python train.py --num_hidden_layers=8 --hidden_size=320 --num_attention_heads=8 --num_key_value_heads=8 --head_dim=32 --intermediate_size=1280 --vocab_size=4096 --hidden_act="swiglu" --norm="rmsnorm" --norm_place="pre" --norm_eps=1e-05 --positions="rope" --rope_theta=500000.0 --rope_fraction=0.25 --qk_norm=false --attn_scale=0.177 --bias="none" --tie_word_embeddings=true --parallel_block=false --extras=["capped logits"] --init="normal" --init_std_qkv=0.04 --init_std_o=0.0112 --init_std_up=0.04 --init_std_down=0.00499 --optimizer="muon" --learning_rate=0.00992 --lr_mult_o=3.0 --beta1=0.95 --lr_head=0.00972 --warmup_steps=200 --schedule="wsd" --decay_fraction=1.0 --decay_shape="sqrt" --final_lr_fraction=0.0 --batch_tokens=[32768, 65536, 131072] --max_seq_len=384 --doc_mask=true --train_tokens=804500000 --max_steps=11399 --dataset="wikipedia_en"
Each number is 128 + 32 x the weight over the matrix's rms, rounded and kept within 0 to 255. Layers, rows and columns count from 0.

# layer 4 MLP down (transposed), 1280x320, rms 0.0244, rows 21-55, columns 192-255
[[127 140 168 115 128 126 124 168 103 125 142 176 165 119 109  96 150 135  55 144 146 141  70 137  74 108 148 108 130 127 194 168 221  97  77 111 131 151  86 118 135  92 118 126 144 148 120 138 133 102 138 133 123 121 131 117 189 146 140 103 157 127 194 114]
 [170 137  80 105 105 130 162 168 159 109 170 176  94  77 152  94 142 128 210  69 159 123  48 146 160 138 123 148 140 113 138 143 121  62 134 164 124 156  64 186 140 151 108 138 164 141 123  97 135 164 207 143 175 123 136 122  84 130 134 137  72 126 158 109]
 [116 141  90  75 110 102 148 125 135 150 127 149  83 150 167 108 114 106 140 154 149 118 143  99 135 159 116 113 151 108 139 175 110 125 139 133 131  78 138 125 163 192 138 131 102 110 137  90 114  57 126 141 167  83 206 154 115  92  84 116 101 161 128  97]
 [ 93  75 143 138 163 107 111  72 144 107 142 126 158 105 163 107 112 120 149 110  79 135  93 129 123 136 136 168 127 173 112  82 121  75 133 107 150 160 130  76 117  93 185 141 146 126 159 135 137 145  40 156 116 158  93 164  52 175 120 145 121 127 130 129]
 [111 141 102 129 109 166  99 140 161 141 116 102 127 134 147 103 145 147 116 117 116 102 107 184 114 107 110  94 102 150 135 106 123 128 136  94 149 110  81 126 159  85 118 114 169 142 123 132 175 128 128 135 154 156 162 121  93 118 159 158 142 160 115 121]
 [180  96 108 155 134 125 168  43 163 138 148 114  85 129 141 124 146  96 125 129 127 119  39 145 117 118 140 125 144  78 108 129 170 175 149  89 168 156 165  92  89 129 102 129 121  95 123 138 151 142 149 102 108 172 110 164 132  49 156 147 128  85 187 128]
 [108 147 124 126 124 129 134 140 100 133 124 139 157 155 140 188 170  53 154 176 111 138 155 145  51 155 163 110 147 216 127 106 105  83 123 122 123 122 131 178 138  66  87  94  91 205 147  95 171  89 115 135 106 119 107 129 103  98 193 162 148 121 150 126]
 [115 160 106 160 116 142 121  75  91 155 114 125 150  49 136 178 152 126 176 121 148  78 100  62 179 104 115 149 160 115 130  61 154 121 111 100 127 170 138  96  91 151 169 166 143 129 151 121 135 136 196 136  82 122 145  86 137 205 145  74 100  88 120 137]
 [172  91 145 160 162 162 144 122 133  87 149 173 177  94 139  73  89  74 141  98 161 112 119 137 166 145 146 165  61  70  87 116 138 125 162 128 109 144 120 171 124 139 133 195  83 149 156 110 114 131 114 168 127 167  90 151 132  81  76 160 195 113 101 123]
 [ 85 116 174 187 157 125  71  75 117 128  93 114 111 107 182 128 147 177 141 130 131 112 175 112 147  46 157 174 134  85 120 196 149 175 164 130 183  88 131 135 121 106  42 151  62 149  72  93  93 116 120 107 151 154 109 115 164  85 199 172 138 148 107 153]
 [ 96 117 137  85 117 185  91 141 123 114 137 128 147 114 141 104 123 121 112 150 170 109 120  99 104 145 129  88 125  93 166 114 146 126 144  50 164 165 129  83 132 147 143 179 161 114 170  94 162 130 136 131 156 102 128 118  98 147 148 118 115 168 115  67]
 [128 125 132  76 105 109  89 111 156 145 155 123 142 163  97 105 144 119 180 105 140 110 151 141  66 138 143 115  97 121  94  98 150 185 178 137 208  68 140  89 106 141 123 155  96 130 154 139 156 139 103 121 149 174  93  85 168 131  90  73 107  89 118 103]
 [140 159 117 136  90 152 150 151 150 159 169  95  99 173 158 120 108 142 127 151 138  91 129 108 159 145  56  97 132  68 112 199 113 156 135 121 128 155 156 171 148 116  90 176 139 126 118 228 115 154 141 125 129  96 119 141 191 117 128 121 138 140 122 107]
 [110  79 126 133 102  93 142 101 123 114 155  82 106 150 185  56 107 117  99 119 144 114 136 101 127 131 125 152 119 175 138 114 124  87 116 170 119 162 140 137 137 157 117  94 152 154 125 180 139 136 135 173  32  91 140 148  95 197 145  88 166  82 144 128]
 [197 157  91 124 134 107 112 200  78 164  69 106 138 119 136 166 187  85 178 160 177 112  91  98 135 120 151 161 193 136 101 108 114 133 189 140 188  75 187 105  77 139 142 159 106 153 106 171 116 136 135 137 129 106  90 147 196 119 121  98  94 176 122 114]
 [150  75 161 127 109  75  55 110  90 181  98 124 111 103 149  96 170  67 153 106 167 101 130  74 113 113 114 158 108 126 134  96 194  73 100 111 149 124 139 136 137 151 109 156 154  38 144 135 193  62  97  98 131 164 130 171 148 108  99  90 165 146 116  70]
 [ 90 125 123 119 124 157  92 107  72 187 114 154 100 149 133 106 117 142 191  78 162 189  71 103 114 152 128 150  72 109  78 100 104 148 136 149 123 160 128 142 164  91 119 124 114 103 161 187 143 167 154  80 150 136 134  79 137 145 122 109  96 177 107 146]
 [131  81 134 112  91 104 106 134 154 117 154  89 107  72 110 147 172 161 132 118  78 148 113 109 189 104 133 155 184  96  88 105 157  92 124 188 153 195 136  98 156 107  56 146 126 179 139 130 138 141 168 179 125 153 120 138 112 118 127 152 127 130 167 212]
 [208 130  96 141 136 126 139 138 144 112 162 103 166 121 134 155 118 129 146 118 153 152  87 130 139 147 143 113  98  93 165 108 116  92 122 132 118  61 128 137 117 104 142 116 105 127 108  97 172  74  81 105 129 145  49 154 177 100  94 107 136 146 108 102]
 [129 150 128 150 107 120 112  85 144 129 123 110 125 117 128 146 125 116 143 151 130 152 127 113 122 153 134 145 139 137 185 119 149 159 171  96 105 105 137  92 162 147  95 139 102 140 103 146 116 115 177 129 126 131 104  89 131 120 122 124 123 120 113 131]
 [102  73 140 105 147 132  97  98 151 137  87  83 158 146 116 109 115 163 154 120  98  96 157 160 138 129 137 136 175 121  93 119  86 153 111 113 136  99 149 127 108 128 135 199 166 178 124  91 140 166  71 119 110 136  99 101 156 109 160 152 104  94 104 109]
 [ 69 170 111 118 132 110 119 143 124 165 141 133 105  76 137 163  61 152 134  96 101 126 162 149 105 147 159 123 145 128 148 125 150  93  69 119 129  95 130 141 108 129 144 125 109 155  80 117  96 162  57 123 184 139 114 189 135 134 137 152 104 100 115  51]
 [126 173 154 108 112 119 144 115  82 179 107 125 139 122 147 151 149 105 110 102 107 107 142 182 125  86  86 124 147 183 142 132  87 110 127 109 124 107 134 143  87 119 157 146 133 165  88 127 154 186 129  96 130  95  90 183 188 168 152 117 125 147 166  67]
 [133 140 123 108  91 139 180 143 117 157 172 137 134 155 114 113 152 121 121 147 118 128  57  71 112 111 129  97 158 143 181 108  35 120 113 180 101 144 167  77 145 133 164  95 127 153  95  92  93 128 190 102 136 118 129 134 149 144 109 108 111  50  56 126]
 [ 71  94 146  97  91 129 113 172 149  91 117 119 145 105 100 126 121  80  71 146 162 135 125  63 164 150 127 157 143 169 147 124 106 162 138 135 115 178 125  91 182 166 100 108  97 152 151 155 177 195  92 137 199  92 106 145  87 171  79 132 104 151 146 163]
 [ 99 123  83 127  57 120 169 161 133 164 166 110  93  75  95 163 112 135 145 135 106  83 171 133 108  96 133  87 155 106 135 163 148 194 117 129  97  86 105 109  87 180 154 158 139 140 194 127 173 102 154 134 133 167 169 138 104 142 124 141 136 116 127 130]
 [166 145 106  99 175 105 156  82 119 109 182 138  92 109 149 139  91 127 108 118  34 202 124 108 105 169 109 115  86  73 179 125  77 175 109 123  78 127 115 157 174 147  94 114  76 166 180  88 121  94  59 128 154 116 108 159 105 110 120 146 146 121 138 146]
 [123 139 107 113  73  99 102  98 124 140 177 125 140 137 141 147  48 131 229 142  91 134 136  93 154 148 128 108 209 106 118 130  85 167 151 108 157 146 121 153 130 149 109 145 145 152 146 129 114 131 149  99 116 108 125 148 162  70 141 139 145 144 135  58]
 [116 130 121 151 143  81 143 135 100 146  94  73 131 157 120 178 121 107 112 172 159 102  89 137 158  61  96 156 186 145 117 152 147 117 124 119 123 162  98 153 115 142  83  87  93 175 145 186 113 182 138 122 102  84 109  81 146 116 131  51 113 113 158 154]
 [122 178 115 155 162 137 139 123  77 162 104 119 125 147 136 160  82 149 136  69 115 187 141 159 122 144  96 111 100 123 208 163  97  83 128 162 102  70 168 129 132  86  81 117 130 115  87 136 154 111 128 158  99 152 160 136 165 116 125  32 151 184 150  47]
 [116 176  81 160 113 130 144 118 142 136 153 108 150 101 158  89 173  76 150 100 162 105 168 118 101 158 150 100 175 141 117 192 114 129 133 142 110 142 155 109 177 143 106 128 154 158 107 157 206 175 155 102 134 119  87 147 127  80 124 122  66 155 120 159]
 [104 173 139 165 126 181 138 147  73 125 131 126  98 111 122 108  89 146 109 115  91 118 144 148 173 154 174 144  82 185 172 126 116 141 151  87 138 137  73  94 138 157  99 119 139  88 119 189 132 136  96 170 144 129 140 119  97 141  96 123 104 143 183 127]
 [138 127 165 114  93 171 116 167 167 144 139  73 132 122 117 171 137  98 126 155 166  85 128 201  79 141 127 102 165 126  96 107 153 146 125 145 105 146  96 136 126 173 145 144  84 145 156 149 153 111 126 148 111 198 133 214 131 122 120 177 103 139 119 116]
 [133  82  88 126 122 187 177 104 100 143 251 152  99 162 165  89 130 128  86  90 116 162 180  77 141 172 145 157 157  79 174  73  72 144 122 136  90  87 148 153 115 122  76 122 136  85  93 115 173  45 153 134 108 120 117 138  93  96 151 167 108  93 153 101]
 [203 137  98 125 125 124 154 120 103 142 135 123 170  82  65  96 154  74 135 124 122 140  28  54 134 129 120 140 103 123 156 190 125 141 160 107 138 151 134 119 107 126 133 119 153 118  88 151 145  98 111 176 139 146 128  69 149 117  97 126 155 127 110  97]]
# layer 4 MLP gate, 1280x320, rms 0.0973, rows 22-56, columns 192-255
[[146 159 134 170 147 134 121 126 133 158 126 115 157 134 136 130 159 112 127 110 140 104 100 122 109 119 161 166 138 177 145 115 115 141  88 153 123 127 120 108 124 128  27 137 114 142 160 118 177 130  73 113 140 147  91 107  92 101 143 180 115  97  70 149]
 [140 109  85 179  99 126 164 170 118 135 109 121  69 163 142 119 109 129 107 151 175 151 155  72 154 167 127  87  98  51 117  91 119 151 132 106 124 139 156 118 114 115 105 146 135 148 129  99 110 162 174 123  85 134 169 134 157 151 129 138 161 174 132 111]
 [ 94 190 157 130 111 150 124  82 155 104 137 133 132 184 160 170 147 161  80 165 126 115 185 103 213 157 120 156 103 206 123 154 112 116 171 155 125 153  64 162 120 106 107 149 143 150  95 157 178 162 115  65 169 146 159 142 157  95 105 101  93 127 173 154]
 [155 111 153 167  99 166 136 127 113  98  79 149 148 111  86 146 118 136 125 166 108 187  95 142  92 146 111 115  99 140 130 127  95  81 102 118 140  79 141  53  74 146 161 136 153 163 127 177 104 156 186 150 122 133  76 144 143 145 145 128  91 130 150  77]
 [137 138 106 159 137  63 156 121  78  68 100 104 103 136 179 143 139 180 148 118 142 109 160 166 129 117  96 201 172 109 124  98 160 173 115  64 113 104 169 137 146  78  93 162 124  81 103 107 158 127 136 152 144 154 113 102 151 134 123 199 158 159 183  74]
 [120 124 155 127 117 117 166 135 125 107  46 139 132 145 140 145 198 124  96 123 126 126  71 141 158 191 154 118  78  87 137 139 154 129 114 137 179  96 140 198 127  92 169  72 164 196 163 125  81 100 161 154 152 203  83 127 165 135 160  78  75  87 108 159]
 [138 154 102 195 120 132 137 147 145  69 102 182 119 131 108  82 169 108  94 115  88 115 140 133 168 140 140 154  97 186  86 139 126 125 125 106 131 105 116 118  83 178 141 146 155 107  87 177 101 135 102 190 134 144 151 101  85  80 192 131 165 131 142 119]
 [100 104  82 112 121 134 149 103 198 124 151 115 121 131 157 111  88  61 110 120 168 134 122 203 124 176  87 106 146 112 153 102  77 142 166 106  93 118 137  81 180 137 122  80 185 108 189 158 161 156 121 206 100 156 162  96 141 164 166 136 105 129 101 153]
 [133 147 113  96 109 160 161  99 158 191  94 111 157 163 120 162  89 174  93 102 106  87  74 125 135 108 133 101 133  75 144 145 126 169 176 131 172 121 137 109 125 145 153  45 130 135 102 118 116  85 135 168  99  82  70 191 177 104 174 101 130 162 130 139]
 [118 117 130  83 169 131 143 102  67 111 154 103 134 130 104 104 127 114 106 108 126 108 154 117  97 120 119 139 158  81 164 108 104 114 119 117 130 116  94 170 141 147  79 123 127 156  89 115 151 127  64 112 112 112  85 118 118 127 124 103 150 102 141 204]
 [135 125 124 184 133 151 122 130  70 144 136 115 103 125 109 142 144 129  86  91 127  90 112 130 106 116 191 104 133  92 128 145 114  99  88  90 133 161  47 119  99 109 113 155 117 154 155 102 147 158 145 165 129  66 104 113 180 139 107  60  76 123 128 154]
 [162  95 138 117  86 142 154  66 151 148 128 150 145 129 132 122 150 118 102 160  86 138 171 139 137 120 123 138 180 163  82 104  64 139 134 141 130 114 128 129 114 164  88 140  84 135 138 165 167 109 188 101 165 102 175 146 183  68 113 102 126 105 153 164]
 [ 88 134 138 156 118 189 181 158 125 159 125 147 161 104 169 181 112 171 160 155 155 133 150 148 133 121 121 115 129 127 121 120 123 111 157 158 128 141  95 138 140 128  83 109 119  97 119 132 109 136 124  76 178 102 107  59 167 105 145 146 133 146 157 175]
 [119 119 101 132 122 134  97  68 134 144 158  69  53 114 137  66 165 159  78  98 116 154 117 130 151 198 173 151 149 111 103  63 116  63  94 132  83 178 122 127 108 105 156 148 122  27 118 130 146 137 120 148 138 154 143 124 132 136 140 119 121 140 138 168]
 [144 148 144 137 152 140 132 106 104 190 157 164  63 112 196 138  74 117 182 113 155 100 123 138 162 109  90 158 100 132 137 152 101 152 130 149 125 117 143 160  97 131 141 119 144 171 111 148  80 107  95 142 129 181  77 112 139 105 144 160  61 115 104 187]
 [132 123 141 136 127 224 114  88 125 143 116 101 132 138 136 137 132 197 143 132 124  72 148 131  96 119 112 155 102 135  96 130 141 151  98 126 130 142 130 104 135  91 112  96 135 133 112 112 111 109 143 183  88 156  57 129 136 129 132 174 118 117 132 151]
 [126 172 105 124 146 116 174 131 138 109 174 116 118 144 115 100 138 119 126 102 172 137 149  87 118 121 141 117 152 131 148 116 176  62 225 161  63 119 130 171 100 106 133 136  84 120 183  84 110 151  97 151 168  89  88 106 188 146 187 133 108 126 110  89]
 [153 137  69 120 152 154 161 103  98 106 162 167 149 114 122 128 127 169 166 140 123  76 130 109 135 103 143 157 156 114 130 113 125 120  90 128 150 128 167 116 105 122  95 142 119 142 127 121 148 139 123 112 117 131 102 123 119 143 146 186 139 177 124  64]
 [ 95 115 141 119 137 120 114 103 120 150 154 141 125 144 131 127 138 124 100 124 140 130 110 107 143 105 124  91 119 117 126 169 101 147  88 133 168 142 116 133  73 129 145 131 142 151 148 131 154 131 157 119 116 101 130 136 135 102 105 148 166 130 106 136]
 [124 114 101 130  56 133 114 156 171  78  95 117 109 144 161 114  70 151 118 164 102 181 106 100 176 114 133 165 141 106 123 108 150 156 100 156 149 125 169 112 138  97 135 134  99 145  84 119 149 148 123 194 159 123 184  71 129 174  52  97 141  74  96 136]
 [109 157  81 155 202 145 120 129 158 204 156 112  54 144 138 127 126 111 104  87 107 129 111 234  99 110 153 137 138  73 161 101 130 184  99 141  92  96 102 150 139 106 121  54 180 134 151  82 127  74 113 171 171  86  45 178 147 167 147 168 107 110 130 154]
 [110 134 147 127 165 103 169 123 189 140 101 135 128 145 111 157  42 144 138 148 153 136 188 132 134 129 141 114 141 127 160 135  97 116 147 129 119 118  69 121 133  94 105 126 139  73 133 142 142 127 124 111 173 111 135 149 140 122 139  88 170 140 155 125]
 [186 160 101 138 166 122 114 147 134 107 141 115  79  56 121 101 101 120 134 193 104 125 159 158 148 155  87 153 101 118 110 133 117 126 135 134  82 105 116  83 107 140 141 130 142 108  97  76  59 131 163 126  70 101 143 109 118 126 116  75 159 118 167 111]
 [114 118 135 141 109 145 104  69 119 104  91 137 105 146 132  70 101 204 123 144 148 199 149  57  74 113  84  99 164 144 185 143 131 110 180 138 147 155 132 102 148 189 153 165  99 109 154  99 197 157 168 139  81 127 177  91 129  98  95  88 153 148 112 145]
 [119 100 101  66 177  94  88 110  71 143  57 100 145 147 111 192 118 189 138 146 159 137 172 140 159  78 122 188 175  94 155 122 129 103  99 111 133 185 163 127  89 150 176 115  95 124  84 154  96 186 166 123 144 135 107 134 171 105 151  89  74 118 102 122]
 [151 147 101 136 158 109  90  89  39 142 136  94  77 130 160 117  81 112 178 137 145 140 158 131 140 137 119 237 127 100 160 127  97  69 130  93  77 135 136 143 137 121 102  92 103 100 168 125 100 136 156  98  98 120 148 143 193  91 175 210 166 141 132 121]
 [173 103  87  65  92 102 116 118 218 118  88 150  72 118 100 114 126 161 103 144 110 126 113  90  73 117  91 139 135 131 140  83  81 124 113  41 131  99 165 112 209 146 132  96 131 150 148  94  98 118 132 155 131  76 125 142 155 147  84  87 138 147 142 111]
 [187  91  86 197 118 138  46 174  82  87  66  94 154 137 157 110 105  99 145 114 138 116 184 102 149  95  85 110 188 130 133 150 186 126 123 151 129 115 158 156 126  92  86 143  99 114 162 167 161 121 132  58 119  77 113 111 128 145 126  97  84 112 160 142]
 [155 164 104 174 139 108  54  98 168 126  67 119 105 133 165  92  87 138 131 145 140 111 106  73  89 109 156 127 159 171 143 143 167 147 133 187  91 138 116 153 106 130 104 118 109 175 155 113 150 188 110 126  99 149  41 101 201 141 120  94 132  79 156 153]
 [121  83  85  97 160  78 133  87 163 111 111 148 234 148  52 131 182 113 123 100 152 110 142 141 157 133  95 139 127  76  97  88  76 116 146 118 143 128  69 105  88  75 127 152 176  50 155 155 147 110 103  79 120 188 130 138 127 140  84  44 134 129  92 181]
 [160 160 156 125 150  98 152 134 156 141  38 190 132  69 102 185 117  99 104 127 115  98 107  90 113  44 101 142 171  92  92 134 153 175 114 190 123 118 113 120 130  96 121 132  69 124 101 110 131 128  90 128 159 155 127 120 108 151 123 160  75 111  35 125]
 [118  85 164 145 131 125 102 134  81 127 127 124 105 105 183 141 127 134 166 138 160 127 177  93 153 132 158 164 129 115 139 117 121 117 134 106 146 120 127 123 132 148 189  83 106 158 142 141 138 103 133 144 137 126 127 140 113 146 159 148  99 151 119 150]
 [161 179  72  89 107 160 181  95 164 152 167  96 140 169 131 110 125 106 135 120 100  78 110 108 154 158 242 170  91  98 138  56 138 103 143 152 119  89 166 122 128 148  95 120  66 147 154 136 109 132  48 177  95 199 200  46 107  67 165 159 105  82 116 138]
 [ 82 127 118 131  71  85 123  92 124 164 117 149 117 122 125 154  93 135 140  46  81 180 160 138 166 124 159 111  54 144 157 167 104 143  99 112 151 131 153 107 133  63 133 166 113 135 107 147 140 101 141 142 140 133 179  64 161 123  97 176 129 133 198  95]
 [113 178 183 100 110  95 169 152 138 122 152 136 164 115  93 147 114 149 131 147 160 134 107 111  90 117 140 154  98 111 198 132 100 113 170 126 115 127  77 114 148 121  98 121 167 154 135  79 124 135  84 145 126  78 124 173 122 120  93 185 151 106 119  87]]
# layer 4 MLP up, 1280x320, rms 0.103, rows 22-56, columns 192-255
[[153 164 110 140 157  86 134 143  91 131 121 149 161 161 106 105 122 139 104 120 137 139 131  98 115 116 136 155  84  90 108 121 117 103 138 148 152 119 173 127  94 141 159  94 127  97 142 121 131  73 123 108 202  94 126 135 169 133  76 195 119  79 125  96]
 [ 57 144 145 123 130 169 169 153 145 152 132 117 150 114 117 110  66 126 153  87  98 146 135 158 115 133 142 158 103 149 118 138 128 129  77 147 135 100 143 113  78  78 120 144  80 130 120 119 142 122 175 179 161 169 104 114 150 103 136 106  91 152 132 103]
 [154 123 117 176  78  79 159 108 108 166 165 128  75 131 140 136 172 139 117 106 115 163 141  89 166 121 138 159 125 156 150 128  80  66 116 167 111 117 125 255 107 124  71 124 156 155  84 142 125 122 214 148 170  55 102 162 157  76 115  94 163  92 129  98]
 [ 94 116 117 105 100  99 112 111 146  68 172 165  36 100  97  97 138 109 125 255 139 112 168 117 180 125  97 115 110 131 167 142 167  92 132 184 173  86 122 108 152 138  75  95 164  72 102 110 116  61 132 146  56 120  86  96 173  99  77 132 130 180 125 197]
 [170 126 139 117 158 143 102 174 182 132  87 155 110 113 140 120 152 135  84 155 142 150 172 125  95 175 134 114 161 133 121 100  82  75 150 123 123 141 103  93 218 127 165 176 109 161 174  99 139 125 128 176  85 107 131 143 125 121  74 163 160 158 125 164]
 [125 122 177 165 160 132  80 129 132 112  62 107 134 110  47 125 146 119 118 110 173  85 102 185  46 135 184 130 113 158 137 132 164 123 109 145  99 125 159 112 120 127 121 167  79 198  71 157 118 177 161 179 158 140  78 132 106  84 146 118 123  79 100 214]
 [100 166  97 136 120 117 124 159 152 121 168  86 114 154 154 175 150 153 106  76 161  93 142  79  80 116 120 123  78 120 160 154  87 121 133 220 165 129 116 120 134 146 106 174 154 108 142 130  51 124  99 143 166  95 117 159 125 156 154 111 136  92 176 141]
 [109 108 152  57 168 148 112 173 119 125 168  85 162 101 167 105 146 116 112 132  94 122  89  92 131 152 141 135 109 180 144 131 143 112  92 121 113 127 147  76 102 137 120 161  66  93  94 155 187 156 141 147 139  87 105  83 133 140 158 146 174 130 139 140]
 [152 164 125 122  86 126 116 112 144 144  71 105 153 172 156 188  79 161 128 115 144 184  89 110 123 159 169 135  99 137 147 190 173 134 142 186  89 131 139 137 173  92 110 120 154 108 140 116 162 110 139 199 118  86 164 185 195  79 140 163  99 110 152 133]
 [112 118 138 170 121 102  94 159 147 129 121 131 126 109 127 157 115 107 141  76 129 109 112 134 144 107  85 155 100 158 142 117 156 107 163 131 150 137 139 127 108 108 107 153 139 143 168 113 131 125 161 143  88 145 154  93 150 111 108 136 159 147  82  81]
 [ 84 139  84  82 152 124 138 138 172 175 150 117 118 111 122 117 150 136 112 162 111 149 103 131  98 110 142 156 105 104  98 185  98 113 154 234 108 173 107 134 121  63 109 146 136 131  97 112 134 152  71 126 137 118 148  72 192 145 113  79  98 120 129 201]
 [112 168 137 144 107  78 108 154 109 117 134  87 120 140  87 131 138  91 191  86 143 106 101 115 112 157 151  99 110  96 110 118 111 143 100 103  99 127 138 143 119 111 113 157 147 157 132 101 100 141  65 137 110  77 113 116 102 139 126 114 142 116 117  98]
 [157 194  88 134 157  75 134 127 118 123 110 176 116 102 146  86 100 106 121  94 183 153 129 127 134 108 126 138 126 115 163 119 122 186 150 142  85 143 135 139 131 126 127 114  75  72 133 156 120 142 151 141 151 182 137 159  81  79 165 120 118 167 112 156]
 [174 102  82 195 105 108 132 114 131 141 197 102 168  52 107  86 152 157  55 142 121 182 105 143 157 167 139 145 192 131 130 125 120 138 101  84  97 132 115 162 155  94 101 189 150 115 151 112 136 106 139 127 101 108 138 154 111 161 168 170 130 166 140 121]
 [115 177 164 181 107 204 176 108 147 170 196 122 165 242 167 145 134  46  91 114 123  31 134 152 162 196 108  93  96 136 195 105 110 136 132  93 124  57 116  87  96 162 161  56 242 132 108 179 125 110 118  85 154  75  75 144 169 166 193 151 101 197 136 123]
 [123 140 137 139  66 135 136 172 112  97 127 123 100 132 141 133 113  96 138 120 160 129  83 101 134 122 121  99 150 138 159 124 132 137 110 128 103 128  93 111  83 131 132 162 124 141 180  76 131 132 166 105 123 133 130  84 145 109 152  98 163 172 125 139]
 [104 150  81 173 110 191 137 137 100  71 157  91 166 131 100 141 151 157 143 127  92 141 107  92  81 135 123 149 142 124 171 165  78 197 191 130 144 111 127 101 104 160 126 114 143 168 191 140 148 134 143 121 151  88 160 134 101 111 119 160 102 152 169 173]
 [118 144 158 139 194 145 113 121 109 129 180  76 122 161 161 124 131 117 139 193  98 101 108  88 115 111  84 139 138  83 155 155  90 109  91 130 120 125  92 181  92 153 122 142 142 136 168 109 104 127 113 142 111 165 143 110 148 145 163 145 146 131 151 136]
 [138 114 133 141 111 108 127 121 143 120 116 120 115 113 124  97 117 119 157 118 124 113  99 149 133 123 137 101 141 103 114 130 160 121 103 138  92 146 123 128 133 121 146 110 136 121 105 119 131 147 121 116 152 104 132 105  97 100 130 118  84 129 141 127]
 [141 185 135 165 138 127  64 103  52 160 163 163 127 141 142 129  77 152 111 135 107 104  97 130  81 116 104 125 144 164 125 137 103 134 141 153 111 134 112  85 167 101  99 125 148 128 111 118 131 109 111 110 215  78 113 116 159 140 133 126 121 144 157 133]
 [ 62 149 129 177 101 125 146 152 102 115 102 156  95 124 156 138 105 106 106 177 101 147 171 125  69 151 104 157 118 163 136 183 166 167 172  85 184 119 148 171 148 123  78 205 178 117 214  47 135 115 162  98 166 130 107 167 169 107 170 144 128 118 182 176]
 [121 128 144 111  86 149 125 123 103 149 140 111 139 152 136  75 173 138 142 110 146 121 117  54  82 137 166 147 159 157 100 102 165 143 191 128 205 175 171 150 144 112 139 136 118 151 159 117 105  70 162 194 136  70  98 130 116 109 100  93  89 155 141 145]
 [110 116  98  87 101 156 101 157 117 137 113  69 183 159 121 148 145 116 111  96 158 134 135 108 153  93  45 153  90  88 119 138  87  96  88 121 112 214 182 133 106 138 145 148 130 138 164 182 145 109  67 117 165 142 104 108 115 145 124 131 160 106 120  88]
 [111 117 129 122 107 141 137  63 146 107  91 172 121 119 100 119 121 137 160 132 117 187 148 124  97 116  87 116 131 129 127 202 155  90 146 150 160 126 103 124  63 213 113 200 108 153 110 191  60 128 113 124 118  93 172 114 131  86 163 115 133 148  97 110]
 [163 161 129 118 159  69 155 113  83 118 129 103 127 154 162 173  98 157 162 124 103 114 108 174 135 118 187 172 139 152 159 138 134 139 139  49  83 144 144 130 105 105 157 143  89 120  88 144 139 128  97 105 116 154 100 151 194 148 167 117 138 129 174 123]
 [168 128 200 143  37 115  70 154 143 127 140  78 158 131 120 124 141 104 173 104 194 125  72 165 140  61 217 130 148 182 116  89 131 125 140 147 105 110 131  77 169 112  83 120  75 108 143 137 165 158 140 133 118  95 120  94 133 111 160 153 188  98 155 121]
 [160 188 122 139 119 154 117 150  91  93 136  95  57  97  83 147 163 144 136 101 166 157 143 138  65 170 144  80 129 167  98 156 131 111 130 186 101 194 172 123  93  69 141 120 115 157 126 154 167 145 144 153 170 111 155 108 103 104 110 170 137  99 158 149]
 [152 111 105 153 146 111 137 164 148  98  95 124 133  76 112 130 116 159 158  92 193 166 168  89 165 136 146 123 131 115  71  69  86 120 155  96 130 115  88 144 138  98 161 167 135 143 158 152 106  92 149 120  62  95 119 116 120 163 102 130 123 102 172 136]
 [126 161 127 116  22 166  82 120  99  84 112 152 118 138 133  62 142 128 111  90 149 146 113 177  79 115 136 104 170  63 104 135 110 130 103 159 143 176 148 121 146 159 101  97 119 158 138 125  94 122  84 122 137 152 113 145 122  78  55  95 127 119 152 149]
 [142 160  89 109  89 102 157 144 167 110 104  56  88 175 119 148  58 115 119  98  96 137 166  68 123 135 196 167  87 129 130 113 111 112 162 125 143  71 153 144  97  48 119 154 142 202 130 105 134 103 163 144 156 125 129 141 116 118 135 130  69 183 115 169]
 [187 158 148 138 162 140  97 121 136 142 101 152 134 164  78 188 129 169 116 151 139 100 151 150 125  98 116 158 142  78  74 159 106 173 105 190 142 172 167  79 132 140 141 104 113  55 177 140 174 104 124  82 143 128 102 161 146 162 199 165  85 140 121 144]
 [119  97 117 127 215  69 179  94 157 155  86 152 117 114 121  90 151 124 153 103  81 152 103 106 185 140 109 156 122  90 185 142 108 158 181 125 147 123 163 131 160 133 139 154 121 148 100 124 124  97 181 148 105 108 136 130 134 170 173  81 164  95 150  96]
 [148 135 132 124 101 149  95 172 115 137  65 104 156 131  99 126 108  99  94 126 152  88 168  87 141 132  83 109 118 117  97 137 116 116 156 134 151 127 121 144 181 155 162 104 136 138 128 181 117  98 120 123 203 180 116 124 133 103  88 130 132 130 184  96]
 [116  75 123 108 136 125 122 110 131  97 140 151 128 145 133 147 104 132 131 208 155 142 126 139 127 175 119  85 129 107 163 102 163 112 102 134 152 144  99 145 152 165 111 152 109  99 111  96 116 180 139 126 130 133  81 131 154  73 104  48 124 157  71 162]
 [167 144 120 139 162 148 124 133 104 139 136  88 143 122 130  80 151  94 154 145  93  73 155 147 133 164  93  98  65 163 117  92 107  94 114 178 116  89 168 151 109 120 166 135  85 172 112 176 124 126 148 137 139 120 138 107 132 131 103  88 135  75 133 113]]